Each number is 128 + 32 x the weight over its row's rms, rounded and kept within 0 to 255. Layers, rows and columns count from 0. The size above them is the row's rms in percent of the matrix's.

# layer 3 MLP up, 512x192, rms 0.215, rows 231-247, columns 0-191
size [106 109  97  92  91 101  99  92 102 100 102 106 102  97  86 110 107]
[[131  84 188 158 143 143 161  76 130 119  72  21 161 191 128 132 112 143 117 129 131 150 113 182 144 140  85 160  82 118 125 147  86 118 125 137 155 106  99 138 142 146 118  66 135 138 130 157 164 129 100 136 110 100 109 121  88 123 137 119 207 100 134 108  97 128 172 149 190 176 130 125 147 129 121 129  80  86 183  97 117 114 187 112 181 151 105 112 125 174  94  97 133 175 119 111 142 118 196 133 150 116 159 106 135 110 171  98  87 113 158 132 153 171 197 137 163 130 101 127 190 100 129 125 108  97 115 101 155  84 138 141 147 117 134 160  82 168 157 135 164 135 126 157 199 131 149 151 155 143 120  88 187 164 131  93 151 123  94 130 185 149 105 114 205  81 154 121 109 156 170 122 134  26  97 137 145  54 124 142 147 114 126  75 120 151 134 142 139 180  76 143]
 [105 102 143 147 115 140 172 132 125 158 193 125 127 138 122 106 163 117 105 142 138 154 126 144  69 113 112  99  99 137 191 168 130 127  90 149 163 155  57 149  64 130 110 135 165  99 130  94 167 146 114 133 113 157 156 108  75 123  92 114 185 132 129 111 143  91 109 122  83 136 111 146 112 182 140 132 132 144 142 159  95 109 129 118  89 132 123 149 136 163 108 164  74 130 145  94 127 153 154 141 168 105 209 196 184 162 210 115 153 164 102 143 171  42  97 163 188 166 216 141 146 161  89 127  62 145 151 111 132 132 172 146  99 109 139  98 132 109 124  91 138 149 138 136 106 127 109 151 146 176 128 103 126 137 116  88  92 114 116 118 171 101 131 216 117 152  61 129 181 144 158 194  45 175 176 134  91 106 160 143 120  75 118 104 144  98 137 111 133 142 167 158]
 [ 62 168 143 109 145 110 106  95  78 210 136 138 133 139 141 106 114 116 110 100 148 117 104  82 141 123 113 127 132 119 144  99 108 174 143 125 103 151 100 160  81 139 206  72 143  59 141 117 164  51 119  78 132  97 115 122 136 139 180  79 172 160 110  79 116  48 156 131 138 151 162 116 200 107 123 146 116  37 157 141 123 134 107 122  69 121  99 133 136 108 154  78 190  71 126 128 115 144 162 107 151 119 131 144 106  86 121 116 114 129  63 173 143 157 157 176  95 152 146 131 154 132 109 158 118  82 113  85 103 127  96 168 129  72 148 113  70 108 141 144 105 119 118 131 102 124 174 160 103 140 171 140 160  95 124 124 138 148  96  82 143 113  99 108 132  90  62 165  92 167 152  65  96  95 133 126 115 157 175  67 127 187 101 173 110 172 126 157 110  84 165 133]
 [138  93  41 170  94 118 101  56  97 173 126 138 114 133 176  98 102  91 121 127  59  97 180 152 141 142 154 108 106 142 168 103 112 159  78 158 142 113 118 163 149 137  64  98 157 105 209 125 113 136 129 162 110 133 156 130 119  75 125 109 110 141  89 139  42 114 200 152 174 152  44 115 109 179 115 163 139  84 130 120  96 120 130 137 170 151 109 129  66 128 125 162 139 117 154 109 154 141 124  82 146 169 108 153  83 152 163 124 115 131 175  96 199 147 184 141 100 122 123 185 157 144 158  78 149  66  57 145 144 133  96 141 155 128 158  86 110 185 197 145 179  76 153  93 144 138 106 126  77 156 165 148  89 165 146 129 135 153 140 103 126 136 141  99 114 115 126  98 147 150 123 132  85 154 100 110 172 145 128  94 132 154 110 119 126  91 111 181 134 145 120 166]
 [100  49 130 160  89 165 152  65 164  70 137  99 111 150 174 152 131 169 134 102 164 114 133  89 130 131 129  54  92 108 118 126  75  76  90 155 140 154  83 147 138 110 101 116  90 111 100  98 130 183 127 179 111  85 137  79 135 138  82 197  51 110  80 116 113 144 134 163 117 111 138 139  45 137  94 157  96 134 127 125 127 123  87 104 142 159 193 133 111 130 139 150 154 145 140 101 115  97  78 134  83 158  88 121 167 123 205 103 122 181 139  34 108 121 149 102 134 144 133 120 138 164 172 128 147 128 100 170 146 128 136 133  98 142 113 122 121 134 105 133 123 106 121 114  68  71 149 143 154 145  93 158 109 173 166 133 125 103 116 154 190 122 151 109 115 183 117 129  92 158  82 169  85 197  84 180 188 164 139 128  73 122 165 143 146 133  80 104 120 134 124 163]
 [125 132 109  98 104  94 123 101 104 100 131 165  95  97 117  93 126 101  83  93 117 143 129 147 136 100  86 173 113 163 155 150  60 120 117  96 154 123  99 133 166 153 122 157 148 122 190 123 116 168 141 120  70 153 154 104 101 107 151 158 123 161  80 131 110 123 160 158 111 107 154 130 188  78 136 110 127 113 108 117 171 200 101 140 140  81 117  55 121 122 151 127 117 104 127  66 170 131 100 144 199 110 162 137  43 152 134 116 137  83 200 123 188 133 169 166 176 142 126 158  94  91 132 118 155 126  88 158 100 126 158 135 151 144 149 160  85  94 143 142 106 138 139  99  69 142 179 168 197  94 181 126 103 125  64 113 101  64 109  74 123 114 168 137 134 116 102 143 117 131 128 100  75 131 129 227 115 113 116 150 104 157 154 110 134 141 187  61 206 160 140 118]
 [147 121 100 113 140 171  91 119 130 179 156  69 172 132 138 178 150 141 126 143 151 177 109 125 146 158 183  81 126 111 147  79  73 159 104 133  67 112 181 146 125 164 141 172  91 117 128 160  97 159 110 108 178 105 194 154 127  77 104 161  82 200 142 135 221 166 183 135 103 134  94 161 141 133 102 121  56 126 125 133  90 127 158 199 108  89 147 113  88 108 145 120 174 112 136 142 166 196 117 137  65 152 134 135 149 100 201 100 156 163 139 152 131 163 132 137 169 128  77 137 101 114  89 100 125 104 133 128 143 129  99 186 165  76  99 133 105 146 120 161 108 100  98 144  65  90 136 135 104  81 164 135 164 118 135 184 119 106 181 174 144 134 116 124 101 135 170 126  87 110 116 147 129 129 173 109 172 149 126 186 105 110 109 186 168 121 143 163 158 185 133 140]
 [166 118 168 107 120 142 131 113 130  98  75 180  99  92 149 115 152 220 122 194 104 141  77 118 127 149 143 109 169 204 161 151  83  46 126 133 130 119  95 221  98 125  89 144 108  75 149 196 152 173  99 132  64 122 147 171 101  81 128 122 169 143 113 102 133  97 125 132 178 135  65 126  52 129  70 136 129 155 159 144 159 172 161 129  76 104 143 151  77 102 154 145 136 144  96 114 148 132 100 143 142 146 161 110  74 153 125  95 122 158 141 140 136 129 118 165 182 113 116 122  76 138 151 165 131 118 113 143 177 140 116  72 128 111 190 129 155 131 132 174 133 125  93 126 109 144 105 107 145 138 146 144 171 174 141 104 171 115 106  76  96 125  52 124 132 128 209 149 120 124  64 147 156 114 151 142 121 157 150 137 153 169 129 180 172 108  79 156 144 132 148 117]
 [161 128 141 165 125 119 141 120 138 128  97 164  97 183 117 100 169 154 149 114 164 109 140 156 149 149 126 116 157 132 180 183 167  75  57 137  92 171  80 114 151  98 102 107 141  92 166 181  54 152 173 165 117 214  89 108 147 130 116 154 161 152 105  83 143 144 161 122 181 100 145 109 139 131 174 138 118 146 151 129 117  71 107 172 104  72 129 134 118 144  87 127 145 137 148 132 185 203 106 113 109 118 106  94 126 195  76 108  90 154  89 122 143 174  98 114 162 110 114 211 154  62  77 113 112 151 108 127 141 137 175 129 161  72 102 122 151 129 132 118 168 227 134 147 145 123 110 106 135 162 116 137 189  94 122 117 112 116  84 115 120 109 114 110  89  64 137 111 135 109 103 111  75 108 124 110 189 144 107 133 110  92 140 115 107 195 121 140 112 155 114 200]
 [102 177 119 112 153 125 124 129  62 177 150 146 137 163 126 114 172  74 158 150 100 123  88 126  95 125 140 131 119 130 115 126 208 133  92 119 131 124 197 116  98 101 107  86 129 165 107 156 136 198 177 136 143 124 136  68 116  97 133  98 188 110 134 120 139  95  84 109 105 133 130 120 191 122 143 115 158  98 110 105  91 126 139 104 140  71 170 109 108 133 147 131 174 151 173 121 127 152 116 127 112 119 212 183 151  84 194 123 113 135  46 159  43 140  96  67  86  79 102  74 124 167 128  96 158 126 141 138  88 152 131 126 119 177  90 126 168 102  93 149 133  94 151 131 132 127  66 122 123 175 130 148  95  46 130 116 154 118 101  90 134 144 122 211 133 126  84 132 126 104  69  50 141 181 146 134 153 106 126 120 103 124 145  80 168  90 146  97 105 135 119 173]
 [160  69 104 108 136 178 120 140  68  55  87 140 109 126 166 128  92  96  91 184 114 147  62 112 141  49 181 152 166  96 148 118 146 126 142 198 121 123 132 176 113 132 163 163 167 123  97 117  97 109 116 173 110 140  86 109  80 175 135 117 129 117 131 121 133 124 152  91 153 125  97 214  82 130 148 147 132  83 131 122 113 153 127 130 118 120 153  59 102 170  98  87 124 149 172 149 176 157 122 108 102  96 136 148 171 117 129 113 130  83  54 129  61  90 117 122 180 171 141 196 104 177 143  69 180  92 101 172 106  80  81 116 128 107 141 137  97 129 182 101 156 146 131 135 148 141  98 100  66 132  99 110 123  90  94 123 162 144 119 115 190 144 197 132  86 148 121 139 129 143 132  78 108 162 168 137 167 121 145 152 152  84 151 114  97 143 133 127 134 115 143 197]
 [112 160 116 169  70 110 144  70 189 158 118  79  87 126 208  99 137 100 134 105 103 134 146 166 167 149 126 211 191 108 132 159  86  91 156  94 142 157 113 127 142 140  64 125 109 125  75  98 116 106 109 110 127  94 197 148 146 176 164  93 145  92 143 140 119 102  83 115 144 189 151 113 161 133 127 140 169 146 126  92 171 100 115 143 181 125 135 145 120 131 131 156 118  94 180 172  90  87 189 106 149 154 214 166 114 115 129 147 113 108 144 134 188 129 131 155 130 122 157 147 165 144 138 110 132 156 134 154  83 177  93 109 181 135 122 106 120 132  87 119 132 125 119 128 138 102  84 173 185 132 107 110 114 154  70 134  58 215 140 105  92 140 156 140 128 132 115 128 146 119  87 108  62 107 126 106  83 118 166 166 139 122 135  87 116 194 129 137  89 162 142  43]
 [ 95 117 156  64 124 142 170 128  95 105 123 103 114 108 112 133 179 118 156 137 140  80 145 101 161 150  74 159 143 159 130 156 123  67 111 124 174 127 128 117 144 123 135  96 184 206 141 143 119  99 119 153 124 158  99  50  60  95 163 106 107 120 131 198  88 123 151 123 106 157 114 148 120 139 138 109 130 132 136 146 158 158 150 165  86  76 133 170  83 118 129 111 153 139  97 141 130 148  96 126 122  91 148  70 122 147 177 113 106 112  65 123 119 133 156 125 185 106 161 164 100 144 126 172 148 123  96 143 170 146 119 152  83 166 173  82 126 105 145 146 116 100 155 132 109 179 119 191 124 189 187 152 201 166  97  70 136 140  93 173  89 131 153  72 110 153 121 111 180 149  85 188 118 160 181 156 224  97 126 114  68 167 137 126 154 162 104 147  79  96 127 166]
 [140 113 101 101 101 133 172 164 198  89  72  67 147 106 140 106  64 183 102 140 145 186 135 114  77 154 146 117 120 166 128 127  97 127 127 121 120 171 108 153  89 158 133 126  99 123 169 122 119 119 168 155 121 204 142  68  80 134 122 107  77 165 100 158 138 175  73 121 147 152  90  97 102 105 159  85 100 137 131 181 135 117 116 126 109  58 102 120 167 101  80 119 166 116 109 123 129  65 115 164  88 155 160 107 202 124 138 132 217  83 145 160 119 136 126 140 113 177 115 120 154 199 126  82 172 136 176 105  64 168 121 101  68 128 126 138 115 172 138 159 110 168 115 136 179  75 139 116 156  81 128 123 141 165 123  93 117 106 130 104 162  92 124 183  81 119 120 165 104 134  83 152 145 108 152 135  93 123 142 131  89 108 121 164 127  80  94 158 139 194  79 118]
 [ 89 162  93 155  91 116 188 136 117 131 155 190 120  89 139 124 118 147 124  84  95 101  91 153 179 136 115 157 156  95 170 148  74  83  88 108  38 164 141 127 138 160 125 121 157  67  91 144 147 139 178  86  70 130 161 184 163  81  87 122 129 181  60 144 169 145 121 147 127 106 145 100 145 123 168 128  77 231 142  96 132 147 127 151 105 137 125 112 110 125 119 157 127  84 137 124 133 156 117 133 139  90 147 192 101 130 155  91  67 150  91 147 153  98 146 121 147 131 117 134 140 159 102 179 163 172 124 184 120  75 109 120 133 118 123  84 115 156 105 157  90 122  99 113  76 139 121 132  40 158 143  85  90 203 114 168 151  71 122 131 147 164 137 150 102 192 134 128 144 139  98  99  88  87 117 130 117 132  94 126 142 105 103 126 128 192 127 155  63 100 168 119]
 [129  93  97 140  89 140 183 144 131 134 160  93 186 178 182  89 135 117 125  84  89 129 110  48 159 182  85  77  83  95  94 104 168 108 132 120 137 153 162 110 150  94 122 151 123 188 153 149 101 109 104  64  67 160 154  64 126 129 113 149 152 129 155 170 120 141 143  91  95 146  99  65 146 119 150 190 105 140 105 154 142 110 110 127 165 124  98 177 118  93  99 127 155 119 117 105 133 133 101  85 183 148 134  77 122 133 151  99 141 125 142 129 151  99  93  92 124 155 134 113 101 144 160 136  72 127  83  89  93  69 120 156 134  54 149  96 127 111 149 165 101 190  88 143 146 134 108 114 203  83 136  95 114 150 134 151 182 161 207 165 157 127 163 129  76 132 127 130 101  98  80 158 191  86 133 155 103 205 114 129 108 146 148  84  85 122 123 167 132  85 115 119]
 [100 144 142 150  70 150 106 124 139  91  70  94 143 131 139 150 101  74 153  28 148  74  81 123 133 113 145 171 118  58 109 157 133 141 151 103 221 162 111  95 187 177 170 156 136 144 111  93 101  62 160 105 111 154 117 134  91 142  98  92  96  54  89 138  93 147 176 147 152 113 101 115 183 132 100 134  83 109 136 119 154 115 141 118 133 142 141 132 117 101 150 160 136 164 137 101 131 173 119  79  92 111 158  26 129 138 150  58 117 112 106 111 137 172 172  52 106 115 141 139  86  94 145 148  92 118 112 111 162 106 113 109 169 192  73 111 118 195 109  79 147 104 118 167 157 123 125 125 153  85 138 110 129 131 138 115  95 141 151  94 122 143 110 134  96 101 137 111 152 124 132 151 133 135 127  90  73 153 123 190 118 148 182 121 161 181 114 182 110 176 141 137]]